Weights of a small GPT-style language model, trained from scratch on English Wikipedia.
Training: a variant of Adam for these matrices, 4390 steps.
Each number is 128 + 32 x the weight over its row's rms, rounded and kept within 0 to 255. Layers, rows and columns count from 0. The size above them is the row's rms in percent of the matrix's.

# layer 12 attention query, 128x128, rms 0.102, rows 0-17,64-81, columns 0-127
size [ 50  74  57  50  62  52  70  52  79  83  90  86  82  88  99 124  57  62 107  80  78  78  86  69  87  87  92  85  90  78  86  82  91 111  88  74]
[[114 118  75  81 151 138  85 104 114 210  96  67 145 102 153  97 104 156  63 153 137 144 129  97  60 161 146 131 129 138 123 145  83  94 152 134  92 159 108  97 107 180 136 171 137 141  82 133 195 152 173 123 181 108 131 169  91 157 165  71 173 141 128 112  72 127 131 144 124 110 131 119 137  49 130  94 105  74 145 162 149 146 132  97 119 130 108  87 161 146 109 129 128 134 130 136  97 118 121 132 195  86  82 134 117 100 137 135 128  51 161 201 140 151 145 119 142  66  89 147 138 131 169 121 166 132 140 183]
 [147  82 177 112 129 117 123 157 129 160 133  88 176  92  92 101 174  71 107 188 140  87 144 155 101 161 124  85 145 134 162 175 113 119 130 119  80 103 107 112 161 133 184 177  99 112  86 120 160 155 133 166 150 135 114 141  96 104 146 146 124 139  51 174 104  97 145 129 115 164 129 144 167  97 120 115 108 164 176 127 133 120 155 131 149 201 139 118 131 132 142 123 117 157  98  90 149 110 198 127 172 138 155 106  96 137  85 163 168  97 149 139 127 195 139 176 141  86 124  81 159 153  93  73 151 247 110 119]
 [123 109 103 131 184 154 103 102 133 219 111  70 127 103 164 116 126 134  73 149 139 104 113 113  54 194 124 115 128 138 123 182  83  92 120 116  89 137  84  94 125 159 143 143  81 147 102 126 189 152 173 137 154 108 101 175  92 123 163 110 137 124  95 152  95  99 139 150 143 137 174 157 138  59 112  81 104 126 192 155 160 131 125 129 102 175  97  92 150 171 139 122 105 155 109 140 109 101 151 137 176  95  90 131 143  97 110 101 153  66 172 210 137 187 114 135 153  84  94 115 138 147 153 105 159 191 122 148]
 [158 126 173 147  92 126 149 181 160  57 187 128 137 128  63 143 151  82 149 139 140 112 133 149 191 117 111 139 126 105 149 124 173 161 167 150 122  92 132 124 169  76 183 132 113 103 150 118  99 123  97 144  87 156 113 117 165 106 111 187  56 146  87 142 168 137 140  85 111 168  86 137 152 165 120 150 128 172 144 107 100 133 143 173 167 158 137 199 110 133 140 131 109 153  99 124 166 119 181 107 112 171 175 121 118 171 129 164 153 193 126  82 125 137 140 173  83 171 138  66  97 129  53 120 125 179 107  82]
 [141 144 150 144  95 104 154 149 121  86 146 193 121 151 100 123 118  85 158 132  96 128 145 167 218  72 159 136 141 133 126  80 137 125 125 115 163 148 177 122 163  74 123 108 130  99 160 139  86  96  87 105  58 149 136  77 157  89 109 150  84 138 162 138 179 130 128 122  78 141  99 136 126 188 121 186 127 148 101  67  83  95 137 141 161  70 121 177  93 124 109 128 142 124 120 108 127 157 135 154  82 188 148 136 108 164 104 109  93 197  83  55 134  92  99 130 112 196 168 103 112  97 109 129  86 100 143 100]
 [ 96 140 131  99 165  93 151 125 135 125  79 127 132  68 199 129 119 146 171  85 108 167 108 139 112 123 149 162 109 140 111  58 150 169  97 145 155 184 170 177 109 176  90 133 135 163  70 109 131 138 136 135 159  88 145 119 123 103 161 128 149 120 154 125  80 147  89 192 152 100 133 119  84  89 165 121 164  83 155 168 204 154 162  90 121 110 117  60 154 102 109 149 157 121 136 142 108 114  68  97  99 120 141 114  93 116 126 139  94 121 109 144  41  64 115  40 152 135  82 160 107 129 114  97 133  88 126 133]
 [104 122 141  70 132  59 121  91 106  80 125 116 165 135 119 158  91 193 168 135  81 139 140 169 120 128 157 139 131 133 133  92 113 141 133 138 153  83 144 168  86 116  98 137 135 157 136  55 144 150 146 172 182 104 174  87 107 107 187 125 175 147 178 109 128 143 114 162 134 100 135 119  56 111 151 169 195 134 114 129 179  87 141  93 181  93 130 109 108  51 122 113 167 107 162 188 109 157 114  86  65 110 145 140 120 117 172 120  80 101 100 145  74  92 135 109 180 167 134 153 113 109 142 127 130  96 186 152]
 [101 119  61 133 172 141 120 109 112 168  88  83 166 142 183 128 119 179 109 152 150 119 115 111  16 158 120 133 113 165 140 149  63 158 113  95  81 160 134 133  91 155 140 128 131 139  71 113 162 130 180 142 190 103 121 168 112 156 141 110 165 138 117 110  78 122 133 175 148 122 158 135 124  58 131  60 139 101 161 173 157 127 152  88 114 150 120  77 163 132 138 153 101 133 152 127 136  93 151 102 149  94 144 147 147  76 163  96 142  42 166 171 144 120 135  94 167  57 147 167 128 139 175 120 145 149 123 149]
 [165 152 202 134 109 121 133 131 171 187 120 124 121  85 154 160 124 127  82 136 115 115 178 161 120 116 142  40  97  93 123 169 160  65 101 127  97 152  37 165 157 124 137 181  90 119 129 133 124 176 171 122 120 164 128 134 118 149 104 120 116 107 131 200 104 122 175 137 119 144 149 199 142 149 162 159 153 195  74 124  81 114  76 156  76 159 137 110 136 116 124 160  95 184 152 129 142 118  78 141 126 150 133 140  73 146 137 138  98  82  80 118 114 188 121 125  99  84 123  93  78 129 154 102 102 126 151 111]
 [143 143 150 110  94 117 117 135 131 100 154 197 122 133 114 122  64  83 187 170 118 121  94 158 192 121 133 115 160 190 135 157 116 103 135 157 151 109 129 141 189 143 136 140 117 126 150 140 106  85 105 100  51 129 125 135 145 115 119 126  89 146  91 127 157 116 138  52 132 194 119 184 122 152 117 174 200 125  86 139  58 109 159 151 151 120  80 156 105 142  85 164 110 137 109 124 141 183 110 130 120 191 100 145  96 146 118  89 113 160 100  44  85 116 107 132 115 184 158  96 145 130  63 122  98  74 158 116]
 [135  95 117  78 197 162 151 163 140 135 132 134 206 190 174  86 177 139 110 169 129 116 193 166 154 149  95  86 147 110 172 132 159 168 135 123 121 125 146 132  88 103 190 110 138 144 157 167 104 115 101 104  65 119 132 135 174 133 183  85  92 148 151 128 186 147 117 182 165 179 119  93 137 145 128  70 120 142 178 131 114 162 126 144 128  41 135 110 104 137 106 135 149 192 146 132 105 102  73 162 167 167 143 126 142 116 147 126 119 118 127 113 148  92 127  97 117  75 153  46 146 123 115 116 121 166 140  80]
 [ 96 153 190 150 112 149 148 133 128  71 122 165 151  77 130 128 157 128 108 135 119 128 168 181 160 130 206 129 200 115 119 120 144 140  88 125 128 149 146 140 178 127 142 106 120  78 145 127  78  87  93 104  80 172 150  71 121 112 186  91 118 117 151 135 197 127 104 152  74  89 129 107 123 145 123 131 177 129 121  68 164  95 132 132  86  73 141 114  90 149 126  79 150 145 119 170  96 149  76  80 145 109 136  91 111 116  84 159  72 180  74 138 109 157 126 104  82 121 158 106 151 134 121 143  40 137 163  99]
 [144  72 117 188  60  92 151 122 174 153 146 162  66 123  87 147  75 136 157 114 107 102 127  88 124  98 151 205 104 115  98 165  74  68  55 141 149  90  92 119 132  67  77 119 121 128 130 129 124 117  78  75 122 119 121 129 158  82 150 131  89 110 115 147 115  89 100 135 129 141 188 135 149 108 167 169  93 184 151  73  72 128 115 133 131 198  87 172  95 157 118 131 163 143  94 140 120 120 181 108 101 130 166 153 130 163 105  81 114 141 109 116 168 104 135 148 102 108 146 120  81 118 132  91 101  93 137 169]
 [131 107 162 163 143  75 136 115  87 119  84 170 128  88 114  95 183 144 114 123 121  96 148 155 155  85 164  96 164 110 154  96 127 107 157  96 138 126  93 140 172 116 187 153 140 114 115 144 113 147 122 130 125 136 129 145  82  98 139 122 161 134 118 168  61  77  96 104  85  15 136 125 126  68 154 178 132 134  77 122 192  73 108 132 158 147 143 140 147 117  75 138 119 118 113 155  65 151 135 120 150 106 153  96 156  87 122 190 164 127  88 155 121 150 145 162 110  89  62 170 161 161 163  85  88 168 178 109]
 [120  59 144 165 153  78 154 162 192 118 110 116 125 147 123 126 152 113 196  94 152 145 107  66 134  94 127 126 118 103 184 118 180  78 140 130  87 131 162 124 184  89 156 130 135 147 148 189 140 104  96  78 130  89 110 137  97 161 159 130 142 151 111 144  94 114 141 149 121 113 170 110 107  58 120 153 105 153 122 105 117 107  47  97 151  93 189 149 159  57 106 149 110  82 134 160  80 134 144 163  81  70 112 107 194 117 160 186  97 117  93 117 137 109 155 160 125 166 155 178 102 141 119  95 103 102 146 103]
 [ 86 137 161 140 173  85  77  93 156 113 134 145 134 171 111 168 126 110 112 170 121 129  58 129 120  70 128 186  89 108 200 156 159 198 145  91 185 106 153 140  67 134 168 141 159 121 125  92  78  97 131 142 134 112 133  74 114 134 102 120 160 143 144 109 108 101 131 125  71 129 121 121  96 180 128 128  89 104 130  57 164 131 169 118 157 123 108 154 176 101 142 108 187 121  84 133 113 105  99 142 103 135 150 128 161 139 101 183 113 175 156 127  96 134 144 180 181 182 118 189  94 150 126 127 103 194 132 181]
 [107 104 113 134 153 161  71 112  39 107 113 145 132 126 158 141 108 165 123 134 143 122 135 140  47 110 134  83 110 209 117 119  77  85 111 137 116 101 140 112 158 229 129 163 177 134  86 143 151 138 172 170 119 103 101 140 110 149 140 133 153 155 120 172  73  70 124 106 143 150 115 116 120  59 145 112 151 110 157 227 188 126  89 116 141 112  70  48 145 133 137 116 117 131 140  96 144 154 153 137 107 137 126  98 142  93 185 152 178 118 117 176 132 133 123 115 142  93 123 119 140 140 164 110 126 171  81 134]
 [ 82  86  94 178 191 117 110 130 144 110 127  71 171 143 154  93 160 197  93  97 134  98 164  84  86 166 143 176 151 122 139 137 117 181 122  97 100 144 142 161 103 183 169 117 144  93  96 143 143  95 140 139 174  70  90 167  98 132 117 108 179 108  92 141 115  67 156 177 181 120 165 164 142 114 153 119 145 139 184 235 139 124 115 128  94 112 163  67 137 122 148 117 142 148 143 137 133 145 105 127 167 117 110 120 123 102 126 124  81  83 133 121 147 131 105  95 182 132  97 167 176 109 131 134 140 207 132  99]
 [ 69 103 130  99 109  93  87 106  73 165 105  80 134 112  82 125  76 157  84  88 172 131 102 161 122 150 115 140 143 111 137 154 158 139 126 117 167 105 119 133 119 158 141 103 166 111  81 117 134 174 164 105 177 126 158 169  99 169 116  57  83  98 124 181  87  54 123 124 135  99 165 137  91 136 164 123 130 127 111 151 175 154 101 128  69 157 154  80 121 192 108 123 169 202 130 113 176 135 151 144 173 167  92 104 110 178 147 128 137  62 122 170 127  93 162 127 126 116  90 142 101 113  64 115 106  85 173 152]
 [127 178 168 112 136  80  90 153 129 171 134 107 173 171  95 162  99 159 114 197 145  85 109 105  73 132 138 134 110  87 167 133 123 115 160 156 150  50  90 111  76 158 189 164 110 140  67 131 122 147 175  87 106 159 160 135  94 145 182  84 162 143 105 123 122 132 210  98 103 142  85 132  98  94 131 119 124 154  79 153 134 132 103 140 140 210 149 149 100 132 162 115 179 171 138 139  69 108 139 160 152 131  94 118 133 140 108 153 121 119  89 123 148 183 106 166 168 134  58 113 109 129 145 121 122 195 133 149]
 [ 71 108 160  92 140  83 114  96  97 161 115 101 149 149  99 167 114 185  81 122 181 102 119 150  66 160 117 124 147 129 181 153 159 120 131 114 152  76 109 126  98 149 176 162 185 107  78 123 163 153 201  89 164 132 157 151 108 193 163  65 104 114 123 146 111  76 182 119 116 132 143 136  94 130 132 113 115 136 100 180 191 144 101  92  79 185 189  76 108 136 129 138 178 178 143 115 154 131 156 135 161 146 106  94  94 149 137 132 143  53 112 168 131 142 108 134 151 127  74 111 145 142 120  98 100 143 135 166]
 [188 200 174 134  96 164 117 183 168 133 166 133 131 171 120 160 119  82 133 206  69 131 110  65 129  99 151 110  93 103 113  95 113  74 152 191 126  99 128 105 129 105 164 161 124 148 138 137 103 112  78 121 105 175 115  91 125  90 158 140 176 202 120  84 176 177 171 135 115 150  85 124 148 102 124 156 151 140 110 141  86  88 119 182 185 124 108 215  84 116 138 117 148 114 129 137  65 115 130 128 117 123 100 184 142 114 126 123 110 144 111 134 150 167 113 132 113  95 108  86  98 145 155 152 147 167  94  92]
 [182 168 145 158 118 162 167 178 209  99 157 163  92 148 124 128 159  82 171 147  99 150 166 124 138  83 132 116  72  48 102 127 108  94 147 122 114 159 129 140 137  82 108  98 127 182 184 144 101  50  77 150 116  97 120  83 116  36 151 176 116 151 149 114 128 186  97 151 123 105 112 107 129 118 119 117 159 162 137  96 143 157 136 137 157  98  80 153 116 140  81 147  88  85 128 144 119 158 122 120 114 129 167 134 142 126 120 116 117 140 132  94 168  78 106 120  87 115 198  88 106 162 132 149 151  60  91  96]
 [ 75  81  59 110 166  99 114 117 101 122 106 158 105  53 145  91 185 139 122  67 105  83 162 195 136 165 110 155 160 129 179 129  96 127 105 113 132 151 163 158 138 139  44  91 141 146 157 147 124 149 113 136 146  91 160 165 113 135 109 106  93  65  88 195 111 100 118 125 137  52 169 106 144 145 178  78 101 116  97 108 171 115 161 124 110 109  85 107 175 104 131 117  93 126 158 137 138 122  52 123 113 147 113 100 121 148 140 173 166 129 165 108 159  82 190 159 147 132 121 134  99 103 108 136 162 151 161 150]
 [117 107 102 112 191 121  75 111 110 151 116  92 151 106 200 161 153 117 105 129 111 174 157 177 177 104 106 122 172 187 151 117  90 153 125  99 120 116 152 149 109 142 107 162 109 144 116 146 119 151 101 175  69  92 102  99 131 128 120 162 100 141 141 117 121 133 112 159  84  79 129 118 160 146 145 123 113 131 114  66 120 105 162 114 197 172 101 119 175 100 185  64 112  82  95 136 104 116 129 148  82 134 142 138 100 101 128 130 179 169 185 177 145 142 133 208 216 161 122 124  79 186 113 115 132 157 173 171]
 [ 67  77 111 134 163  97 122 106  69 167 153  92 157 118 150 178 103 183 103 100 156 106 177 179  90 157 105  92 155 135 154 166 114 142 134  86 141 125 123 126 164 155 107  86 153 126 105 149 127 164 146 159 132 155 126 175 114 205 157  99  86 111 131 185 129  33 112 150 119  80 143 124  73 114 132  86 133 105 108 171 179 155 114 112  53 125 145  80 166 155 109 146 191 156 144 126 140 175  99 154 160 192 166  68 111 148 111 110 158  87 138 140 114 124 145  93 107 142 138 152 109  93 115 120 103  99 161 121]
 [165 169  84 155  81 118 180 178 135 156 132  78 160 144 133  78 112 106 140 157 121  80 151 113 115 105 147 136  65  69 116 112 136 164  57 128 153  86 110 136  53 157 155 164  66 141 100  85 179 157 137 125 125 158 126 125  78 115  87 107 175 146 121 132  63 141 192  88 122 142 162  97  94 136  84 141 167  83 113 120 122 115 129 159 119 172 143 126 111 142  82 111  89 150 137 160  99  77 181 125 150 117 107 201 138 149 142 146 112 130 118 118 150 125 159 115 157 118  72 190 193 109 158 159 163 136 138 149]
 [166 142 170 112 113 176 170 122 187 122 122 144 160 154 105  87 131  90 183 141 110 139 197 118 150 117 147 123  82 135  71 138 143 139 128 136  97 128 114 140 114 138 106 127 146 140 147 104 134  67 133 130 158  87 118  13 188 104  65 141 135 137 162  66 105 189 106 150  92 137 110 144 123 113  64 133 110 168 117 134  71 111 130 128 145 142 101 138 139  84 138 159  32 128 116 133 109  92  97 100  97  80 145 117 174 118 100  96  55 159 175 154  78  98 118 162 136 112 160 158 120 148 163 119  94 138 118 144]
 [131 211 146 122 153 174 145 147 188 145 138  54 170 107  42 105 101  94 113 113 119 166 155  85 151  78 118 131 166 165 114 138 166 107 108 148 144 129 148 141 124 161 169 140 130  98 123 110 118 109  90 126 112 174  79 130 146 156 133 144 114 123 173 184 133 133 122 153  91 164 141 149 188 129  92 111 129 125 105 145  77  56  97 124 128 166 141 136 123 167 160 127 140  34  81 158 139 180 136 114  61 107  90 139 145  97 152 157 153 114 164 163 144 105 173 120 146 202 111 167 113 121 106  80 158 103 147 150]
 [125 182 140 131 191 166 157 150 189 162 146 136 123 152  78  99 165 194 157 143 144 172 121  90  94 113 106 166 145  96  84 127 144 125 133 161 136 115 181 136 143 141 128 135 171 123 186 122 104  70 130 116 101 131 146 106 131 104 148 141 120 166 188 165 112 189 131  70 112 156 155 152  79  87 115 134 120 158 116  69 198 125  65 132 139 120  98 138 108  75 101 156  97 133 108 136 135 190 102 175  88  97 150 147 150 135 133 121 126  99 124  70 127  80 131 112 111 232 135 131 145 124 175  75 160  91 126 139]
 [139 123 183 142 139 112 105 151 196  92 134 128 196 121  92 115 118  89 102 178 133 131 154 117 159 101 135 112 123 125 146 115 119 130  73 113 100 153 146 207 131  88 166 191 126 130 151 112  91  86 118 211 138  56 143 108 184 118 102 136 164 167 100 125 115 128 146  75  92 123 171  97 158 144  79 135 127 148 139 134 100  60 152 176 152  84  66 164  93 133  99 124 111  82  96 130 112  92 104  67 184  78 110 155 122  80 104 123 112 156 101  88 145 129 110  94 156  72  90 129 147 146 168 152 145 150 101 117]
 [107 139  97  84 102  98 141  92 167 135 114 223 108 173  91  98 111 158 115 121 131 113 135 129 117 118 163 136 114  60 148  77 138 106 130 121 115 140 157  93  94 135 120  66 123 131 136 128 152  47 127  83 190  98 149 115 118 112 135 199  85 155 121 185 118 121  81 105 115 127 199 146 119 107 174  96 124 136 137 162 151 182  91  96 107 123  91  87 162 122 139 119 128 110 203  95 160 123  90 116  64 110 153 100  71  66 162 153 134 102 109 112 114 107 137 181 135 166  96 161 124  97 132 136 123 144  84  68]
 [160 110 159 136 145 158 101  90 182 193 132 182  96 117 119 138 153 130 100 108 138  82 146  96 139  73  66  74 131 161 131 148 125 160 133 143 122 124 115 125 151  81 168 202 163 100 164 116 150 121  66 169 133 171 108  83 156 109 174 174  96 141 162  76 120 103 107 121  63 145  92 148 129 147 148 146  85 178 138 133 155  99  94 172 163 116 118 142 167 104 145  92 128  81 109  73 125  86 132 135 103 135 163 130 149 114 162 124 124  98  49  71 103 123  94 111 126 152 134 103 201 168 174  80 135  91 126  97]
 [129  88 101 140 173 151 112  90 119 149 108  73 122 124 116 210 101 131 123 136 150 121  88  95 142 138 105 111 123 134 109 114 141 145 122 169 121 140  88  68 181  95  79 138 167 113 109 105 147 135 136 159 125 158 102 156 114 127 130 145  67  94 166 117 148 117 111 116 166 188  97 141 114 119 143 186 103 128 124 155  81 129 145  92 157 119 143 118 131 141 114 102 118 123 145 134  77 174 129 136 169 183 148 106  61 131 135 160 179  86 110 139  67  90  24  66  89 161 190  83 115  49 138 144 100  93 173 168]
 [ 69  86  92 143 138  86 102 115 108 128 122 120 160 108 114 121  73 204 108 109 155 113 156 174  93 168  90 147 182 142 126 142 105 190  92  88 148 143  98  89 127 193  99 114 166 106 101 133 127 126 186 116 155 146 177 154 134 212 106  88 103  94 145 151  97  58 101 164 218 114 155 130 108 119 105 119 111  91 153 117 154 117  91 104  69 132 129  63 170 102 125 150 133 118 121 124 147 141  99 124 145  94 176  61 155 159 102 144 145 130 147  81 122 128 138 111 135 150 142 145 118  71  70 160 100 124 144 167]
 [108 127 120 112 103  95 157 148 120 153  99 157 188 129  96 109 103 116 125  90 135  83 173 172 112 112 153 162 125 123 128 138 112 166 162  99 137 187 158 124  86 129 189  69  97 123  84 117 157 112 111 148 174 133 194 139  63 137 104 104 103 102 150 214  23  88 150 119  59 127 187 161 118 171 133 102  94  88  75 144 172 120 133 143  90 140  87  59 147 157 131 149 127 147 106 126 214  74 160 126 146 163 167 102 104 124 145 150 111 112 158 121 149 133 152 129 135 124 122 146 102 130  96 126 114 148 117 151]]
# layer 12 attention key, 64x128, rms 0.0911, rows 0-17, columns 0-127
size [114 139 173  80 137  96 102 122  92  95  94  89  94  88  91  81 141 115]
[[ 70  94 150 101 193 103 100  80 107 167 111 131 153  99 127 121 157 149 124 139 157 116  74 161 101 152 103 174 147 169 194 155  81 142 115 149 191 116 105 105  91 163 161 125 154  90  72 120 147 144 177 113 142 104 132 103  90 119 152 129  96  93 137 155 129  86 148 124 149 147 133 147  78 101 142 128  90 138  79  93 157  83 108 109 130 188 137  60 167  60 156 138 154 138 180 111 128 152 110 170 148 163 134  58  81 129  81 197 147 121 163 115  87 171 128 125 162 171 120 180 138 113 162 102 122 146 151 171]
 [ 55  93 135 103 157  84  96  64  75 153  83  94 157 116 164 103 118 141 124 116 175  94 101 171  87 123 121 158 167 146 193 172  74 110 116 131 184 136  97 123  96 168 139 116 158 102  63 124 130 166 175 108 145 113 128 147  86 170 139 104  91  97 109 150 109  72 178 116 129 100 137 102  71  93 163  97  99  94 100 134 174 140 140  77 102 183 149  76 177 127 144 131 141 184 161 112 141 135 117 156 146 144 105  72  80 169 109 152 174 118 151 119  76 150 162 142 174 148  96 142 136 143 108 102 122 130 163 156]
 [ 49 103 120 101 178  84  95  56  80 163 103 113 152 122 141 147 104 152 123  86 179 113 102 156  94 145 127 162 144 135 190 154  45 136 122 128 166 119 103 114 102 176 122  91 145  86  70 115 110 147 153 122 102 111 135 135 113 163 126 118  83  55 136 159  84  52 158 152 163  86 137 129 102 119 148 111  84 114 106 139 134 119 144  96 100 187 131  58 180 144 168 121 128 163 173 127 128 122 110 146 161 160 113  64 112 129 120 142 152  95 109 129  98 155 146 163 183 181 122 169 165 120 134 124 115 135 184 155]
 [126 124 129 131  91 145  74 105 136 185 187 118  66 179 180 136 156 154 101 172 153  99 136 181 101 146  97 125 149  83 113 130 119 130  85  96 174 134 144 157 143 123  81 108  97 144 184  95 120 138 131 120 192 105 135 166 172 151  77 134 132 110 118  92 128 129 178 140 114  71  93 107 119 130  98 113  85 118 145 125 171 168 114 120 195 143 119 131 156 179 183 123 133 154 109 166 134  69  69  89  94 102 102 141  97 127 115 170 152 101  70 130 114 120 111 138 221 123 104 122 136 190  86 163 159 163 175 143]
 [187 160 114 180  89 140 161 171 145 139 130 125  95 186 105 141 120 106 107 166  96 179 129  98 143 145 153  90 101 128  64  80 157 123 129 133  78 104 131 147 140  70 110 190 102 152 149 115 121  88  89 159 137 156 115 105 156 108  90 157 169 201 176 113 163 145  92 122  69 135  87 125 164 158 105 194 191 168 151 100  82 114 141 160 143  46 115 140  80 161 125 136 142  98  92 153 163 114 156 115 102 113 114 174 116 116 126  83 109 128 153 169 105  91 124  96  71 111 142  97 130 158 147 169 129  85 104  89]
 [163 153 123 156 122 161 153 142 191 113  96 140 151  95  62  61 190  82 147 143  97 162 107  95 132 106 130 117  76 113 115  95 151 105 140 115 125 153 100 137 136 112 149 144 123 161 156  98 169  82 129 142 133 118  78 133 120 114 178 135 145 108 155 113  85 165  96 133 108 137  89  90 175 136 134 203 149  80 133 113  94 160 114 101  90  80 133 182 148 132  54 192 115 112 125 108 165 136 188 165 123 114 177 131 168 141  88 113  76 159 125 141 142 134  79 105  76 119 176 151 135  93 141 110 158  48  73 160]
 [210 143 136  92 102 147 114 179 169  87 153 173 112 125 106 119 175 116 114 173 104  84 121  96 167 132 120 156 109 108  53  78 154 145 164 159  86 176 155 153 145 100  82 149 132 165 160 115 154  95  83 163 110  95 127 114 169  70 111 128 147 107 104 117 115 197  82 143  89 130  82 108 130 146 115 140 134 194 150 115 121 120  97 204 190 119 102 209 133 112 114 151  92 107  91 141  68 103 151 115 116  73 133 133 129 129 106  94  69 134 108 146 136 127 169 130 107  60 147 146 130 119 141 147 130 103  85 145]
 [ 64  87 138 100 162  69  97  59 107 163  71 109 127  97 141 156 111 119 128 132 150 117 113 152 131 145 106 134 169 131 209 146  63 138 114 132 159 123 112 125 100 203 109  98 143  62  90 107 120 138 188  98 137 117 126 149  92 172 151 106  87  89 155 199 116  77 136 149 124 111 134 131 115 108 146 133  78 112 102 116 148 144  94  91 130 190 117  61 160 118 147 140 136 201 140 157 131 142 135 160 152 128  99  72  93 150 114 175 173 128 117 122 104 159 125 169 191 128  85 136 118 141 114  93 138 150 163 197]
 [130 131 168 141 137 120 211 139 101 167 129 164 130 156  98  82 118 162 115 128 108  97 144 167 152 157  71 162  99 151 153 102 173 127 131 153 162 142 148 104 121 137 195  47  77 139 104 196 106 139 133 137 132 112 113 164 175 138 154  92 145 143 148 150 147  83 208 103 160 124  97 124 139 113 183 169 122 164 116 197 103 199 159 132 135 167 153 107 117 115 146 120 136 105 166 107 145  98 151 147 159 167 125 102 176 148 147 163 127 158 113 128 143 142 154  96 120 124 131 113  56 103  91  98 122 239 104 110]
 [194 198  98 167 119 180 125 147 131  70 162 124 130 110 124 143 150 157 129 117 145 143 130 122 104  85 199  63 124  71  76  98 162 180 123 123 106 103 115 159 139  82 100 180 147 159 134 141 119 118 108 140 106 135 166 110 161 154 121 132 135 129 122  82 122 154 108  98 109  79 131 131 155 133  67 189 139  83 212 163  91 131 178 169  86  87 121 132 106 130  69 122 157  93 116 103 114 165 138  49 101 190  93 193 168 127 169 116 106 131 112 148 151 115  97 143 140 148 149 134 165 114 141 158 154 115  96  95]
 [150 125  94  90  92 157 118 117 139 128 164 130 108 158 131 119 160 119 162 157 114 143 124  97 121 114  75  68 101 145 110 163 141 118 185  99 117 134 151 107 173 151  84 120 119 127 171 110 221 161  72 104  54 110 186 150 144 107 100 148 114  91 170 119 106 103 164  97 161  95 158 164 135 109 109 106 129 176 118  83 151 177 139 138 212 140 150 118 112 130 125 127 110 139 167 123 106 100 209  43 112 120 161 125  56 122 132 151 195 134 128 109 134 133 144 160 120  77  84 103 155 195 122 106  99 117 143 159]
 [165 117  84 137 121  93 125 126 124 147  91  78 130 190  88  80  68 107 124 173 101 131 113 114 137 143 141 153  94 129  96  91 101 136 196 108 155 110 129  73 144 103 139 181  82  95 131  53 187 119  45 154 127 180  77 129 123  79 124  93 105 132 140  84 136 120  81 126 131  81 146 169 121 131 134 151 190 163 160 127  67 169 116 175 151  95 128 141 126 146 125 126 151  75 111 123 158 111 207  92  94 135 105 189 140 105 149 130 137 145 159 147 140 128 163 153  64 134 121 140 143 156 169 118 161 114  82 100]
 [166 137 138 171 103 163 132 147 170  73 187 115 126 159 128 113 114 112 192 140  87  99 116 136  93  98  82  55 146  93 128 127 139 168 101 100  48 122 143 198 159  95  91 109 147 131 158 144 155 153 147 172 108 130  96  69 164 130 154  88 183  86 100 167 146 146  96 152  91 134 140 114 145 141  73 106 155 127 168 147  89 115 151 163  69 125 137 170 108 170 160 142 113  92  74 151 146 150  96 121  92 157 140 144 161 119 139  82  80 151  87 120 161  95 121 117  84  94 168  95 187  90 150  83 126  97 141  99]
 [ 73 104 139  86 122 106 109 143  88 126  68 127 177 115  80  87 127 141 132 116  99 166 127 154 117  78  80 177  85 170 171 150 128 143 211 144 106 116  90 143 108 127 136  76 121 124 122 169  72 139 132 152 125 130 106 129  97 161  90  83 131  92  93 133 135  53 110 137 163 188 177 184 120 128 131 142 108 134 102 178 102 122 157 107 119 116 118 120 108 112 152 140 155 200 117 128 149 186 168  90 108 148 113  96 141 178 133  83  96 145 202 148  69 179 125 116 144 147 170 134 139  60 126 135 110  62 113 116]
 [132 162 139  91  90 151  76 162 161 107 143  88 151 126  71 127 143  96 105 156  96 181 178 153 104 107 127 129  84 103 104 105  50 151 203 112 121 155 163 153 154 181 108 147 109 134 126  67 167  87 137 174  59 161 116 132 163 128 112 119 110 168 121  89 181 106 144 191 175 120 185 162 155 119  90 105 124 141 109 123  93  68 178 125 113  79 100 127 101 134 153 141 102 178 134 166 134 170  60  77 142 120 102 153  81 111 130 138  83 166 106 140 134  64 149 124 124 114 149 124 112  91 106  91 125 110 131 107]
 [106 168 118 190 164  94 119 145 157  93 136 109 101 172 179 118  72 162  83 158 107 122 153 130 119  84 139 127 103 121 127 108  90  91 156 162 144 122 136  80 172 127 159 193  50 163  85 115 158  90 142 121 178 146 147  95 172 167 102 102  97 185 111 142 202 104 184 114 148 162  72  87 157 126 151 144 161 173 119 109 167 128 113 110 111 117  64  90  52 152 156 109 117  89 107 119 132 101 164 140 161 126  82 112  83 137  98 152 139 145 150 102 130  64 112 103 117 190  95 104 138 133 130 107 136 145  92 120]
 [ 48 114 152 120 158 102 137  58  80 107  89  73 149 132 148  87  55 164 111  87 174  62 100 143  99 111 153 128 155 128 199 168  81 118  94 162 137 109  94  97 102 166  95 103 159  86  66 141 127 165 166 104 126 143  85 119  83 159 147  97  81  76 130 156 118 101 125 115 120  78 142 155  83 114 118 116  85  88 131 142 136 138 133 108 127 179 179  74 165 107 131 152 144 174 156  98 103 151 123 136 131 162  65 103 118 154 120 179 174 112 132  99 123 138 124 158 165 169  99 109 149 117 109 119  92 132 167 149]
 [ 82 156 158 116 120  78 125 126  91 197  98 124 172 147  70 120 140 154 100 104 125  99  96 174  98 155 156 116  88 140 183 163 105 101 139 171 171 120 119  71 120 145 116 131 128 149  74  93 136 138 203 133  95 149 138 124 142 194 149  88 138  84 134 189  88  72 129 113 170 142 185 105 121 102 134 138 107 112  90 184 122 112 129  89 153 171 183  52 145 117 140 123 118 133 136 139 127 137  98 117 157 153  97  61 144 173  54 145 148 157 135 151  98 156 166 190 148 142 145 121 160  92  99  96 103 127 125 173]]